From a checkpoint of a small transformer trained on Wikipedia: 12 layers.
Each number is 128 + 24 x the weight over its row's rms, rounded and kept within 0 to 255. Layers, rows and columns count from 0. Numbers have three digits each. The size before them is the row's rms in percent of the matrix's.

# layer 6 attention query, 256x448, rms 0.0481, rows 0-127, columns 280-335
034:135118142171146106148127154173137129102130114124157156093140142126127110139103123097093126143135149125129149108162137083096106110106142120091143147149096092140182100111
057:143110167142165139119127114119146126097137116133167156051142139117154094140127180105125118128129163112149139075147108120111137142086126147087140143146142096108172081122
054:130145125141143104131119163134144093123125165135116183091161141145165107188136174133121113170134102141148131070178160097113129137107115135091107140144129112157125102091
063:132111110158096145118122141143157128136122116118110186094141114114167161089112149151117107094145131119154144100109126144116126143125136161153170126159123147109133128119
057:119151121129100106117154119140165099118116119133090125121148143104118094166115119088104149119158143119179124082151093124119137110128126092121133127130101116142157122163
075:140153125131137118130130166164127119143106153115127145108103149133156142160132134130081115126140142114120089126138114142064110158143116130118133123080121110153080120164
086:135135120101111141122129165099112153130118166133142122143101123124098132134141115134125147125164123108119104117129150142137127124141141125119140102083116110140107100136
081:095108093076133144125144165089087121107152143087077133143105125144107095140149093123147124136128151132166135106149152122219124119106115101112081097135127134116106130145
067:104125117098131146081127178134080096116133120123058173098080114163101075154157115155123117097108144150113102091140137143169111108125108140093122150135118138095144141187
088:107111121108136101139159136109179114086126131154136127132128128124152126130132145118137122093109105129162120135144121079115133118146116146143195112159081121108119173094
078:171139081068098171129111163082141116111173133142064126137083155120111129143112078109103146142142108109140133146154150141123142118113171105105107093124117116128095131148
080:104142153159144098150111114146136098136127147136140131116107095121117157124142139146131113156171105122097168174090105151130112122117068139167110142108132092167164113113
071:134175123115086125111140151123141099128134101112106141087121160113079158129138118127137104089149153169129102117093117146151148109101123149090115126157118100119114105174
095:119113153144154167124135123108139119158052149132148122081139112116146163116121148092129102135147150143110107125169178123115118154098142074114164124135103115127105126138
086:137113136098104150125128178154145133117149127120105143151139150112139091140118073092132127137125109091161114109139132106145167111114113163121155092127142124107131122144
094:143106157151101143114128131138115116122146152145129102123113097106154152137070113082144163128140109141122152118124114126096128139154122137142185109101122133143111120156
102:128152114122123109101126146121145103153134086127136162148112117100143139105124125152144114124195130138149118129137128071151147113149150120127096115138147141165151152094
085:171139101143072149162139158117088173090098101155127115186125174112166123137109100116108115124098134141123142109143167154122146150122154095148122124108158116100114107147
097:124112079145117125201132132180128127139127108120156131109124130149128167101143130121121153111095109136123140125143124141144135112130158114077106141152112135102074125179
108:139134151160124117109115151163078069160124127082132106113141086104123143085109137134114144123177098137086074108139159118155098176159110151136121131157111119144129150134
107:119148135145146142123140105144130113098146098154184111104150083104156132112120152137129151054133143141112128099159120129114125130101075128132086145154121116135149125148
103:137146106154122157139120120119120142134147117120167148100155114110148104171105154113127117123143141137154104126098145145118072122096120108121133127115134127097204143162
129:167153152145119120106105118097153108132112132113134179091136123097134134134141131131116146149102091135098131184118127083169117136102129127129102107143127145166127136138
123:163169114138109123123120110136100133130133177152132111173132132132132106107146145163120095136116134114122173123095132080121130117167144134140142109104109112162173144111
127:153164151142097088126120128123131122121123107148143153159121137160143109134110115149131148153168133147122132125096158069109120173131139165136123099151126114122134118060
124:162146139116148152135125124120109123142119150138124122109109127129107122122148090127105087127173140102145101126087133164095126132112154102130129111084143162183107132116
128:107102133144155126117097135156118138135121112115115100170122115144109127159152128123092114088092144110099142094130122135164056083110158126133126122125089103132137154137
133:115139097177114118109152081143142191131122135137169135182135146137147123145124154170106141129135113143083095163102111089149111157119127151156173133125130103178126122169
130:125113111149132160125118084068113144186136166085116108100096127146127142087111120164086123097164169153148143116137144129128113089129150116112132140094180113135116136098
123:110126225125135126151147111121047154155113108095120165134143119131119110124130151165131118112112130154092156147135087124123115090103138147105156184079139115093130119128
140:131057074156145127104099103096153157141137144134103125107123160133069132144130089111112111157148139120113131122130120123184128132107120135071120129126122157133135150115
124:121090118121132122122142129147106159144141124139097095124150130094141111093128117111153109101138112142122139148160093122132127113120109079148068145104114176122138112139
038:088114069141122123095110151096124110162163121119135153145124111092096124126112131180144150102141112118131166144132119120138106138105141098144146113136134096140085167118
064:117138089142147101102128143085094142118170106097120088143135114100099165101114110121139150094126102153139108131119136129160095123135120081173129137129128122117119174150
058:156157141095122120136131124106149140120077139071129097154124108087116149169134168146132173136179117119174133121165095131129132127156123127126111114143157104146131123149
080:152120120145139094158142116166139123095129101136108163082142152145122081149138136110098098149113150132135121080143134101080139145127127147073093163149116165116143110142
059:137117115104119124098149124105080147105126151083123104111093102118107148098127104142173167122180150144114147165118114124115109129129145107164136093090142107112104117157
081:115169094107153148131154164084087136069088111111094090147153136127187115080147124136120148095081139113191134122140139124109146098162146148161179086155140122086139156140
081:124127128134155139132125168103112163119096114086128138132165098138148138117150145120137092117145144110117101154124126162173124106136109087136155110136121078150108098123
064:127076099079114137101123118144093101124156144128120087126132150132138162124132121142165140114097116096113107125113166092146174122145119097170140136126135115115113149165
073:128147133123101147127122166069101114143161151092119089148119122139108144143161122135127133122147154147121134117165088133162138141082140134139151129157131128111088125118
092:123117113116137103097114089147111108100151187140101110129128153090150136108111123147138122140153135111131130111135151097128095095126112143067135149115115168126134154121
082:100119090086134141128109139098107166117134180102103130061108159162127150133144081144113111115115109059135136105090135130170138145153133104168187108120149157114124114177
086:112127119169130126122101083145155129148135092151183170158121106146125083128095143100087148159112122142085116157132134152121117125137170101126120161132100106138169114117
084:100147106100105093160095154133125106116161134098127116110089131143126181176185120174112118127133159094143118102131122120120142182121120126130123115099152113073119100143
094:109145103100140169137143145114090118099110149148121104094141133135166127138108144131082111124136131115136118121089165173077138156115107097141155122109138125121090164132
085:139137134161142101135125160106086135144122198103112093137114131116096144174127138129095122149161120152117158158151098121168118152101115082151116130127110123150119116181
095:116119106119162140129117149117116132128146142133111126107101138150143167131105095142108120102122121074124128100130146092189129146152089168169129091109144162164094154097
099:137081138132138161112128127111144152095157134165118136111137156120141112115121127118158122127146097127115104127139141144104146097186148134138120094139092108161111110142
094:094123111102148095151139140124137140079132130146146113134144170103128143095148136148132111087134122094129148139090144108134141092173095130164091088095083154157106120107
105:138110128111127115103108127115137135127097102138095141104105151102113103147167126172121151160092137135139111126179089105134079127163198128072100122146122168125142119116
114:155164145126130109110138135117132086111149138119204136134140137168116124100143156142127129113118130111114090165096088119130169127125080127150139127190136083154153141132
129:095079115110127126120140122114114157158169112124062124094102140123097120137109113152134148123137124119144145147130081125120113087156138137138168148104086144162128188108
112:179121138112103135156149156143136099174117134132104133153112125081118125115102108175100083091147100141111127181085153138064152145139119134148135130140131133130111117165
123:111136153168145076123143109135088119121177104114159123144130140118124154139153102100128140149124145133132150112149119092108096156137208139108140153139101126098204062071
132:168102098132158124114142143139117130108105104131111132113105135104081176111080111129105127125078127137167129135143163174143169118117111127122116155130102152154143120122
133:173126128150130107144181061129153120126112108109159101149126123149133126151128139134093117096125109119087154151109155162112109117136124110113132155162165091122125102149
143:101112163085146166123108168158103154126080127134118131147102121082142114130156125204105089102139163082143139122140136129116105111135140099175118069106155155137110142117
130:124110140117117137076115124112134166140130120141180144104144131138116146062176149113140143136156152121148131149134118100091106138060138182088112112127090176143129117134
137:140156167077113150115065108119128087137204125107150169124109143136141103134136135113103138169133120101117111136105146159116137102110138110146144125141119114136149134105
143:145104175156092118118174108191113109109140122083106091108113132091089127111097104140131125140148146150121090126160147143150095140128113117105154149147112129157152156149
141:142164154157124119155157098111099112133136076167129140164125110104135102167136131132126136121180130149086141158110108170108112154078141103168119140127140131113135097117
131:087130135111140087141091118145161101180105110114143129102106102122128129119164096164098144111142128112115177084150136199145157131105162118097118151118136124135124136072
134:157151135170135124115162166148152123142075124089138110150129121068147129132085135133117127118179149137110147129116088096102140161083125146130131150141125091116119106118
105:148110122114108091144134127142127142075085104116135155109142160166140121156129164122074095151116141103118107077139094144080098141141113156087144161121106079153108109116
089:133138116150111108135137132153126150085136132127157155149113147136123132155114144147089084141124080104142139092173116126057083125152160128076154159109134118143119165102
096:113146180139099125099121126106139072155115156159172152137117093137157117148138179135129094131129160086132074101174133157148104117150149128078153134143166147099105127135
102:102122072100106161135161126128142109125124137116142126143101130164098082116172138079132090142121166114122112118136141157132138102108109157157092174150150114110094134146
087:125155116135126145135177142167125125095128120090107197102122145146105123165117100125123115148148120135110146123162097113160144134127092113130100111144138105125131109104
100:154138150127131144117128135104127146155107139120166118136125100145141117129120098140063119117122093109086096136200174119123098170133135059092134102105109148114114152097
091:106171144118131141125153130132117110123118104127155105122148102166159151115148160147093117116132137141126117154107148124190142123109161110173121142101164176144111136113
098:159190110076154082132118107081136133136112127132095102115161108120127128186136133162090117153102128136132150105124146130138127141095136107136106108117083135143151124165
101:105168133120100140135154165118137130142135115091099140105099136130123094125132114109140144124108159144124123123146129140148123144124123117127144131118115150129141108140
096:127079157141110150126158125130136140130156094139103119129109118172129098127140144121148125107137163140152103135124089118162157073102091149144141117148153100131143114132
100:162114127093136137146152159064145135141156097174123131150102126112115107139098125129097166141147144115124118166145112122159128086108113093145126092118098118120123143178
089:085147141183132121122119097131112105124138112130112135089101133135102116096159130112113176158166102135103137133113113120121145146125147124137111093102174106147118138112
097:128143107130143160159128102073126093121134144165151118085110150140113071174100142068137143132119178132122150150112158148115145128094124139095078104119150126114118142129
097:139125117184157122127107135117147093141080115132091140104126134153120137109151156150140148154121123114102152134110126132159183130135161115111125151129134117119123156099
094:116173143087028151152154147137122168111141121141184143126142155158161111122094137084128078128139141102148164140090110135157147127108139131141154098154115090126138095159
099:159142126083203104092151125103153143100113115131155112124159062181118121136159132106150152095111126178103161143132110154166139114131123168103126138084111133116122153154
103:129145139127107139111129120164150113100137178117141154116122122130084127108114118120103120153157097109130107146076116131118115104105131099099145112134078132205159156116
106:133142129104131137148150094105142148147152125115123120165109132072131124131090134096102095125125127156100168126134129137152111128115134118121082135137167127064137084165
112:115167115126122132113123138109075117131123154103139131151140097099079122121142156150122090143130166073127141157113177111100103138127143115128094139086137128140096167115
095:098132129137158121122147144103109091161162157100112154133114124158131115102140096132127113142143118121134094151155123130143164123149089136145133114139139126145107128111
098:119126148121135146148138097106155111131143124151076160139144159083166157181133145119096092097144094139108096095140114099178126130119106112158091115150132107139101112123
100:112092153124160102126107105144128131137146140122143133134152132119148104134120144133132108132149113151181129110100139147098088128138125169122104126076079135130124085147
093:126127117101151130104110086128148143118136167082174105151103115148107132106144127148121117137138122089186135116152091138135132093115142181133134120122168134167147151102
093:095177176124121126134129101101089131135146141098161142143141172086129130128201125117126157159134132105158123145149126125123112175130119106114162085131083156131139117134
095:106141101103148143116119134117085128139126182161137093115156085123141139109117130092129135143184112178159132121088139122155117140137150144144154124135109149134140107115
099:113121138140096118136098091114125110142157122126198102071101169094115150138108117156121149138169128161147081150120136091147117119151170117089146130137097120131173123138
094:144123163161154143174133126137132126107150137121126120092115138100127092141112113138129115101133188184134168117130089121150114139091126141132124158152117130125115112130
098:089159098147130099152108136153133130202147149160113101120137135126137086119129136139121123114111131112091125143130142185109149094123140143158125109091130138105150106131
099:133104115160139120163117123142111087160113121106108149154120119137117140110098166166114128106093133100134109088150106137122131126149138081096140128091124104129104121092
102:151160160097179113115103116158106136166131128142122139150118137094117112115119106115137090128155103164095114172129134144158116127124129111144140123110107155124135105123
096:135127103164125145085133104118149167110120124113133148135120119120115121136137139076091208155182097139075131117154137141098107138120143159106147141147119098118117127138
103:151167130125144133132122146124113127104112131080201114115124153136153131102123090107084086126131097107137155160135107148119134171130114119143106134121114122149096124135
156:116185139137149112110119137104124145159155129133080083156119128103142149099146104126151168126158095120099122168096160115171157139121102092240119107114097160117160120151
111:107179144096134135119139089113138145170188151128104102153155151086146163111148139110163114136168120154128132146107127099149147123099123112175149105098122155142116125127
099:149170128138134096142145119076098122146146161088106125136121123140138127125150164139125108161159146100088126129124159132124132150103081098199114121169153154135128134143
100:129084135123087132135146149110127106103112108113164180104137165155138096139129126152122169103144136105121095129145134151141082109135176153120166180139116095088155124106
112:129162161117131117116119110086141136151135128116088073139131129151153112131134147142136147119136115122109131101132134146143139167119068156183113138154150128166122122132
104:076159143100104134127104149124131120117139119192137071134119129123185160131103142122134119130100106115131138113107121127121150115171163108109120123116106122117135136119
097:133111090122117110120158175105116130131128088127141144111163087106145135089154089151161123157148109146127144154142167099121135124124160078125073123156103136110138096155
098:144188140095145117098142089111121146075150129119115112124112147126155122147104095079128116141110153107134095078103118145138110164133138127122128120103112126093157136146
100:127140158069144088096117122127114110133129175129098111132124140125131132156153150145134144122156144097132132130159143124118121140119144143153151093129145183137100133140
097:109143142106122177145126128127109109138060145118117136101144167136150152163117138161128151136126120086158115135119119090174078133115131144123127145098102155146132118090
092:120145136115130121148136123136134150144119157120113128124093133135115111164161140106135117109108108147105108132109140123165097110099149091173130157145183118082122101127
098:143121104187126096144118123139109157151107115134196110120124101097116135096118119130094117125117130152132064118155092143106184147176155115083130126168113133134168132118
102:121179134094107098094159142086143118124162102140106150137148119104113137148100136138134055104130133113099146174136125148132110159093131113152098123122130136139124142115
104:118138094116098114105142131063101129149127132142171121132137134101113171118123132128108123158129085117109098139123118139120130097111103090150171123126145134150130130138
103:133154113149127122109110084164104120133146125123122136170127148119098136152122114128119153136152107167129104124192132125120102154120140133157150130149111144115113090101
104:115083096153126136111135072184122149131159120133138140151098089135137096105144130120114130116136106132154138131112133157138153125108136103088117181080139095153170101148
100:153126146140086148089117144079127122130103082122154144103114136159126115144117072100134132171122092137112148097161083172113099096110107130135147138174113134140150139160
112:113153134132106138122106117131175112108141151139095090120109197126150165121107129144116121112114129107170132139104134143145098097125103115186122077092108103120086118175
096:131129178111142191151144094099082122133153129114140119116134123120131125160152127131101153145105096162150093132142113100113140138129098087115088119126130119112178135138
100:116156097091143117113130141088120152122113122118170168112124118133109128112141113110100116099080128101139126151077131045116130146138146115130151113167118133129104134127
096:105087105167141124116101113106119116097081156151152112120132139107144095142134107159169110105134121109109129145121106115114114138131124113148138135129144147148143143105
097:136117141179141133142142078145112104136101150105102091135129109101134081183182115120105118093085062128138104140156129135111135141122157114144112133162094142103115127130
096:081130146151139128141104117134110152102114115128121139088115121103100114118108117125145136134130111104108123130104116135137106112137182165114130170162139161108143156075
098:103128143128123170115153161126143108107066104134141107099122150129118148100156122159095149150094157115115156075151140138102119117139116109096130143127130118127167115097
095:091162132132157172136111135110129134088131151101180144150098106119127153107117114143104105114142153128173119117109120111127095115148094065086103146093153146140110139143
096:160115170130142134113128132148158104103136147100086207120129204120133091179126094121119106153123137120148108142159109119119131152077100155134139125148130105111158129113
098:115153128153090166165134143146114162161168106124138152106143122109131109112127130128116169139144127108163100108097102120099113103089129167083122149128100101124119069136
097:130111111133134130121126135128134153142141100138144136169153108127126118148182162183122128149140097090106174168117123138128128162094048157151097111111132091148078154162
096:159104187105145163162158080136103110099151117103135137144135111147127112161117125137149130108107113114132127154131119126102103109112124097120129090141148149131108155132
096:098148100105101146153160116107129185105131132149141123118120146116155153103150099148114129132114144094125122146143135118131177160097129090149126146172135095096116114143
100:135127146160153062151124119126115102132139101097111124093128129131129137126118165123126131105137128137155122138139113159107141126132147117145128130143142113093148143129
098:163109093095180120106121126124126117162119145120161096134131102120138093135119156160110125121128106114107136096125110135101112138110135161132093107106102133131116131118
# layer 6 attention key, 128x448, rms 0.046, rows 0-63, columns 280-335
101:135158141137126162135143116137109108127132122121116147109136134132109129148135128120136110139082148074131080114132125130135115109128117166106139129075140088145124141128
079:142142162143112156137105114109116128121120109157099128117164120126121084151116134137125127110130120101127095170109180117106112117111143133183104146123124107113131103139
076:161099130089138126139122110155110121173145149106155086100086154150143152107121118146137169138071134162129133153083156156146117125125108124126144108100095099102126150127
077:100131142078142080131108157108089117140107117134165116099146105127058155127131124142113134087090143122114146125090096133119099150143128135081148129129090143097143051151
078:158100123156121140152078148132110143167118135134212126085098120125130118091186152135149147147105129145145126134159151143148140113105128185138122118087137105100079117098
083:101098151071143106113142106079132164131158116077134123104147113155097122117164104099136108120105160116151107128114131160137158108153136174167126106152122115149111110099
081:127124117138176151137124167123135154135146132123148135124142147152102153157128107135139135150130174103081126134151101142126130141133114113114191161145127154107127120124
082:111141142168100126137084152125109139134133123140138154137135114092150164122152149093146138135146119105124134160130110141130116116162139122185216088142125120100091148124
085:170151147135146140138124149132128172114140168168107104109133135148178155177108127118145109142121120112118150122081135127133103165110141119106117080118118124120106183105
094:136117137137132151075111140149110122120119126109134097133153158120133145141108155152102149093110157107153178109136126160111158113095112128062116131148128135139118178139
084:115138117129096115106132172141130144128136134138141150139141145116154130133170120104146118134120154112093144102110127138120124165094136132090167148117144129086152117088
096:121082118094081095119121106121149099122108119115109109140123148112156114140141103133191147103127136148116123116150114123080130136132149144088094176126136130076133112113
091:125120149137126111152081120130090146131131174100116134171124136162107136150158133137136124161113079127128145113158129119112151144146125161135192124157134122105101106128
094:141134149141105087157120158128134150137161098121146097134097149116056113137146119126111124133103119154115171141125159113157140130146119152135152103137109142094142154132
097:135141120137199097159099170118127129145158141140141107138131092152104149144173133152142123104100119146117152121154152170128089121149137104139203123097117146083065117133
100:069092102132110133124135093162128119130140158104101102129121146104152147137117173141117135113127134148186143133148111157078126136134107146107161119120138115096111143094
103:123152132102114117142137102106145126096102147130161138087181108166107136130158134124140138140157130101100137169134123119107074168116104128081088138130122076103109065159
107:179089137120120140117103142148144084118163130146118144103152143133144113116165121099159160153156131133135086152119112155125130085113130158094106142150148121126113126130
101:102114083120093137147126146125175116126164099130101098113117122130128139118120170156114137120147114117167147109121132162126158139119148143153130133139088151130130155150
101:112098100100080158084083136121147153131147106105130123136159132099098134115152104110134165114102096152083124111109080128126111108130154109053102138109116112113093115150
118:155183132111069176124147119078122092115157113126184112135159102149149104093153130076154107134159098132113108118115108118112146139116129129101115084148128158111149094144
117:089120119146128130141076132082130129113147096132114116112140151127164163177103115119108087138095118129137152165145105153098120127115169115146167080120142104106116112126
110:113149137133106173094105159096089146100103135127152146085109117139098106101149117094174157137151142137151126109084130174141099129109128102070107083119125144107175131134
120:140100122103135152137194120136107160107108108126164070120134129159131174138137160157130108118166154120126127138133134097112120082155086101096154106099134126111146129099
121:116088128142146131157132113179152094106125160120125147118133188122086175126126112145129142111120146099161096137118124120093167119153120084113114143130121113132153130123
113:145125143099121144116138145120148108130151151126107160088122153133126104129158108080139182151146139130149157146116084108124116163097067137109161125112125092113124120138
117:147127140127112140152094093128123170153078103138105101095104148124070121127108139155098131131144094137120116155128139115152081098123127145142099136093137131144156168112
131:152112172162135146116159139116109140107100113129129112095101129130123180150140161188112151114088091111113092124124151099134134158126098166122144107134117118144134146104
131:099084140139161142145143157081155156132136158105089124128106076154111100106154108127162125137159134120124159181129142137164110104107126121135139158093172149127128109134
115:127097143088131137138142094136116141171102096120123145112088120136129105117114125155093104142080142095168127146132137129111123155114137160108145141117163110120152129086
126:166130138126070099105127085103152147125120112140127143133134125136117128138156117160160146106122093090119146119111125073142137142095116137144102106153114143118096122109
116:145064129138112123096136093144160142154078158169055121093077090129168142112133129107157144133117125148147124112142152127167098121095125140122123126094185162113140102133
068:114091112149128092122143153157149190097134151151212154152135136120146171133121145110143125134131115139155167088126068094073114137162136127122175131135116149171102127117
078:122137097152126123160112132135120130113076160127159170149114169110128111114129095140109114095162120108135139152137095194100110157161139147107168154176129109111144092158
072:140138134121138119139103108139123134132153106138114137096143095171138168106157117110137129143154133145100108156128094131124117113126135060149129174152156146139107090122
084:119161145110144143133120153098124122144137135078110108151133114159125084114119151123134093116058172102142139075132134117152138135118151184143098112092136106176120166137
077:135161130162107103118174119103176122132144129133139155135113131107147137168110111138115102146142124117122133126164143161160139108153117104110128128127122145129129149146
084:102110168114121107080087110103100137192152183133136120084137098135109098152135130131107125151087108162142154118146141138154107110080079161103143124122147097128111142077
088:120148126097131096107125103136111157117108128145110130112096095157112153102105105128130127096142138133081057124112110115128120146104133101135154107137137146160129131127
088:110149123169146127144122153106118127123132134117179133097143096115092155147179093127105107095137147149094182169127141128134092106115163140161137150145117112151100088141
082:114142151121123109144159113089113153138159134127074169149115141118163115098148104094112145177109121155103119103121124123152123110166105111108149113133111121155092162121
090:131098131096130152159137147109164100115160138135135139124157135193137085148119125129130125128103157127197118144123100150126149123144116094121138110149164118100088114111
091:135164137166152100110113136104144110103173128102121092104142110156146134115132113137136127111128129127075166117158106146165107191149113118126156155129149087146112151122
087:141141179122100141134146123152132115114136115119127173141148088116147072113154099128136115070140182125141125168097141145096101122138071110138061095117101163135135093117
085:157144135140145154098100152167138161089124135123117117151115129149120122069080134095146137147125152156116134119099081160159139118135111171146139139089110174155137117138
101:131103118146124098126145112151107130127115115097116116098129141095131139145146106144125130093136134112175159110152150144123159120125149184141139133111141122093170149129
093:081137133130110115141144140098168164127170140131144130114129126144116144076167120094155132155134118078156085145126096146128113133081120133134167115133125126136113135158
091:153161120154150085091106119106110136145116121109129094138106128118188172135127110144113132112128118120134124154133130140092117179117138135126126125117110097091112142126
097:180179127145132121123124168138150090152103156126130182128136136125118111118172134139138131149159124122137145158103128160130084107133146109152140137127168136152132117087
098:104109115151125142118085154136130080135109114146161109104150118121097145135118129166158125109100143103134111138138113136111104110133154201085099136151115086093143121120
104:110111130114093172126079122113144143142155078090167122085135149121159106143089089106112168128165127093100108124160111119134163124163133131118148140146119115117154128171
107:077087084157107139108097123148139103155170090111171117161101136166141123088146106129114167127135130150093139076121108119158114116107155147114144153119109113162165124073
107:141131136140099115141111097125157129145156093115155162135132146140087088137136154129119150141118167117127135115129112080149105093127139135078060128122101186149142145123
101:131164105120184111115167175115115103162120110194137161152146157082102146134151114100149120132100126148104116103093167095158159138088103099139116137067134149135135147126
117:131141154135112105117146172182152131133108149114119120141109133141078181143153132143145114095105122145147128088127145150142121149161117092100157151121126133106091132121
107:203123102160082073081123105148157156146143169129092122093110146120175121111100152112109121114120110116172116137115183114103132134147129111155154153126189154121141141119
129:141139099101158154135161134115136098148102125118131104127120124125130171134136126156101141124173118115098128156133092145156122108135072169104174139133177120102136134113
130:106164103127171113090131142154084161135143124127108122120174140128135170134170146124101094145130127144106179140125114129156138138129181088091104102152123126155096105130
118:141119135110119123116110130046160134099124144142174151182132149160092107121146137126165171122133092170086159113114124124141100153120164115138103143139108143149178128144
122:141119120172115172148110140169140124091144118101157114091124130116130101124129128089154140110165153115123073096102082116133142073127140104131138162186125143124134133161
136:141124168155143094118144134123094145185099091101165145103107137134116109105134113131077147096175149144085145125121144147166093156135099101162071105133102145164111178079
123:171137123122098162107111120151133127100143128126114140119134127134129125134094166089121156084127137075122099183119124170101099080139129125081104178118142110147152121136
120:115074110122151146111103104164126120130116130118103108129149138114132122164142113136132122144156173138157166115153119160172120095132087118150126132093132084143105141112
121:121126115115132176141152118149130136180113113125125148147124144104125129122116131173078128123111114133131140151160144144101129128117146102111156102118116137140134070115
# layer 6 attention value, 128x448, rms 0.0764, rows 0-17, columns 280-335
102:113117117089133188125111177158081136143168105114121108146100137102133132117088144124086116115146129119143090153117128130114124140107137125139092146165159162115115147121
100:127133135118113121138189122074150093140114097097172119113150137132100142140100135179125090155138148154089118130129137108121178109152133143164155122144126122095118143150
106:130130098115111122149114163111094161136123111099125138149094124095104140120099168100135123101118162136157105125120142094159131099155144127140123111068101120120154166119
105:116157134160160159103110139142131147125121143093139120141127098088150155113110154117152099147108150130116176128137125162186128133157120127113169124132109134081084099171
106:133127119134102125092088127126167158158132123140148154154124134139140133095132127091098116155109123095112129089148126189100151112150102138113087156160113136181103137120
099:144127147130122129107098114082086136085121122141115127121176130149140158128102137135128091127146136165116138127107136121141146118075121105120157137117121069089135164116
097:142113125160081173121145211166127110121146121140123123138104146155139157104098059143141134125126106157130117117111142131112084113140121138100130122124131129147162082123
104:119119161163139159126124126103110155114092141116132109101096096142151114125123119114116149107116114138156119143131119155143130154118113115128133139109119099123116131113
100:116189155144135093124120146156092127087157146164145122129113117108110112133124144107119117188158131159113119165125147132083103145124111140113077114144132127114144128155
100:173114110128144124150136120149200115151137109168134154129125092097158099081113133149078157145128151157138138143096125128082130183145134108141125131128130094133111133119
102:143163135130127122123088114168115099177149162146112105113144114129120133132150110128124100132099149176152122153111111092103136109154105097108117074086109120125143166193
104:172150117157152094129098128113149155150117121123103125125102144141137126132141159110122119142135158129168126110101155105141123188149163154123089115088131138121136137113
102:135143129127116100164127129108164156138163077150122149151126092092086123146178085115116174094135151106199113149116121133151146140109096094131095138139090127135125129137
103:142150141100121167127140148140130160162138100136114142125097135101166131104121103222172129141138137132094064088079138133126082147114133106107169120132124134117146116121
104:101180145156123111104138106141137130082120119156082110097132106152101129145104143100162155184090141138118110122118157118128150117135138171180084149103114085168126133093
101:154134112162116094116140160129089139171108162156147093122133111112141113151126144105123145114134115110102158135073144074124094108097177115132152119140122101099102109143
102:099157114127078127140100154117098135105173121129125125118136167120108119134091089098126120181160147179124121116110128110148106116124132134150115111127125143106102158125
104:133148098125139177145128133165136143154110106147113137137128135129131112126108129121159111122119141112124110107134099083134181151151117117116106138126112162142128114114
# layer 6 attention output (transposed), 256x448, rms 0.182, rows 0-16,64-80, columns 280-335
102:167151104122117142147118130119112151142157105139129177082118090123076118105089135134140095113143158127096188154118131174112110125163128153130108089123122129187102133120
102:082120119150116124114098130114149101120164140138122173121138131152129102147142106125136090160105177097128122152095159115119121133122129090118157110148159104107128132111
109:150185136152138142140090131128120110118122159118130134129118082116127186100125104092099142161122168140180097100156144142148128092111153141129117094151129177113098149156
106:144126128147180144160157131128095114113107109119132139109138114087129117155119155114093140150108117138086152141143129110123144099153104147183159136154097142120175135147
103:107153108145097096147163111166095143126096149131119069139173126150112152143130144149168141123169117115128171108120104119116116146126137154148129169113106131114142124126
104:118099139097105124095133157085120141081144142137142132092108128116120156151103115109118113126113183136142126191152154139138077146137184136172160096145073095121171126077
104:137086143124145133068148124151107145165106091131149152125161115141134154145123120156110138110131149104125190161157135101159108108130173120108174084161087094171084122086
112:145150094126151140102140121177131155091118101157137141141085148151102123118154178106103141171158118131209132088129126152122118133096121155148170083113085058150182107139
108:131137152137160126173145123148140152130139131123107145120049119106137109157145114098122113161151142127162169162131142193112143108141123135090117153134124118093134176114
101:120121141125137109141133126153133138164151144126110117148138116109165123141111134097055122099123102105103113131128150173111101102134096115127145158133107189070098120083
104:173151144120173107141143127115122108108136109125145092113093161055153149106149130178076120131084132085122164141154114131122147106134178144094151166141138127116129108088
109:149149162150125125161140142140135158115144114115129195125085118150149107115145130117136127115119101160156103170131134157102119134126140142168123145114146121100129145112
108:121116114128154125103117131162122111086108106129167112172148086103128104147133116124095175111174167136158135133132147142164182132112080140133133112103130150128121170098
106:140138151097096184134126150127117158145155130130106102090142144130091130129116101136144158097121112104165108125101083157093136140116119112152141125135081151126130167094
109:142140137123094118151101135087088154113154147092120081157133115146136164112116094096115140180141129127136096105128127136149122108141155133097151170131115116190094091104
108:132137139136131126111159142105107130126100130142138168120143147102128159182137111130116147144099142075119122130161132091139111119112138119125130153119109088084125109143
113:109131154149136127167189095152169136094142124145155123126094137092118144142075102145144152154193161115119110152120126126143129097114073189143116119123099113105124119119
092:117139121128121120143103165123133138140160138091110113156108113081134103091103134114148122134144144100135134122091145138166126087062167138120131145126120107106123140121
097:092133148113132099178090141106083167105076121086142143128121097103071158121123142096140139146139149100132140166109135144094091185160109110136111128153142145133100125151
094:136117108111127119135179131098116119079144109095143133116142118145113106143107155112127147106093133093139134086115111083106137102134113150146144159131144161143165140150
094:129096140136110118123108111137154149130123124161126124124113104107146185149148146134174138115152137056121124059143138126123152147110113125153130177155144093112137099146
100:121170117136103114064177106153156109119147126099167111136154108131111129168136111127155126148123135071119112130177115136152186126125080127112089099125153113126145127140
092:121092119112126147174148106139121118089126093133118146097122097113140074116156148154148113098122126073125097146139123109133169069085137142088149095123131118179159162149
095:116132118103112122115110135137126137107171129123147082115091123128128109163140127119111124193122159128142108178134123149085169120148124140132118080098116129117094115138
086:189122141143106080169134171112145109183148139120120154141143154147102171131089086137154120114145154151137126124091153111135066160112138151134114142097111124141128133090
091:125134131125122116132157076152092131119089139142118102107150092126129116138093095139094125116151158160164117140129100158139131137142127107185103123151149108111134149126
099:160125050116128125161091138104113158142108103131167130166165116128174205140099154133092112113115091149111125169117125134114152113096119089129092080073136119122123152068
096:128102104152102193125146139140108105149095143146121148139126127127124144137145129132126149157116166153142111139125130119123120116125146118116163123112114211129125146129
090:156145124146094108122108114147124079139147115126128131108157126159107131162123130117149120091106139116139137081143128073119098115117133063137115108130098105156092136145
087:120136095138091160145121103127143121139113159156132090150097128105131155131163138142138135123116127149119100114135119123163117126119192113148106154113121063169101092123
097:118174170150131083151121135160136047133133133135100059128104124109081160151117133140120141131148130164135139124106148090141143120153109133128112097166125099106142134142
089:126164208169125137106161115133116128105152187174107122215138174115139185121139152162134112146099087124108105126184145144113125139075114123102130133137117121136126117129
087:114133136120117165118118125147110100128144103101165141112109091127112111089075166106140138134138146119122115138132110127098140125110158128111129133183175152092157128086
087:105138119116101175093143140144129148125126155141105148144157134114176101112119115132139093115132144114145152153128142131133109160129115090092102120133143191122089153091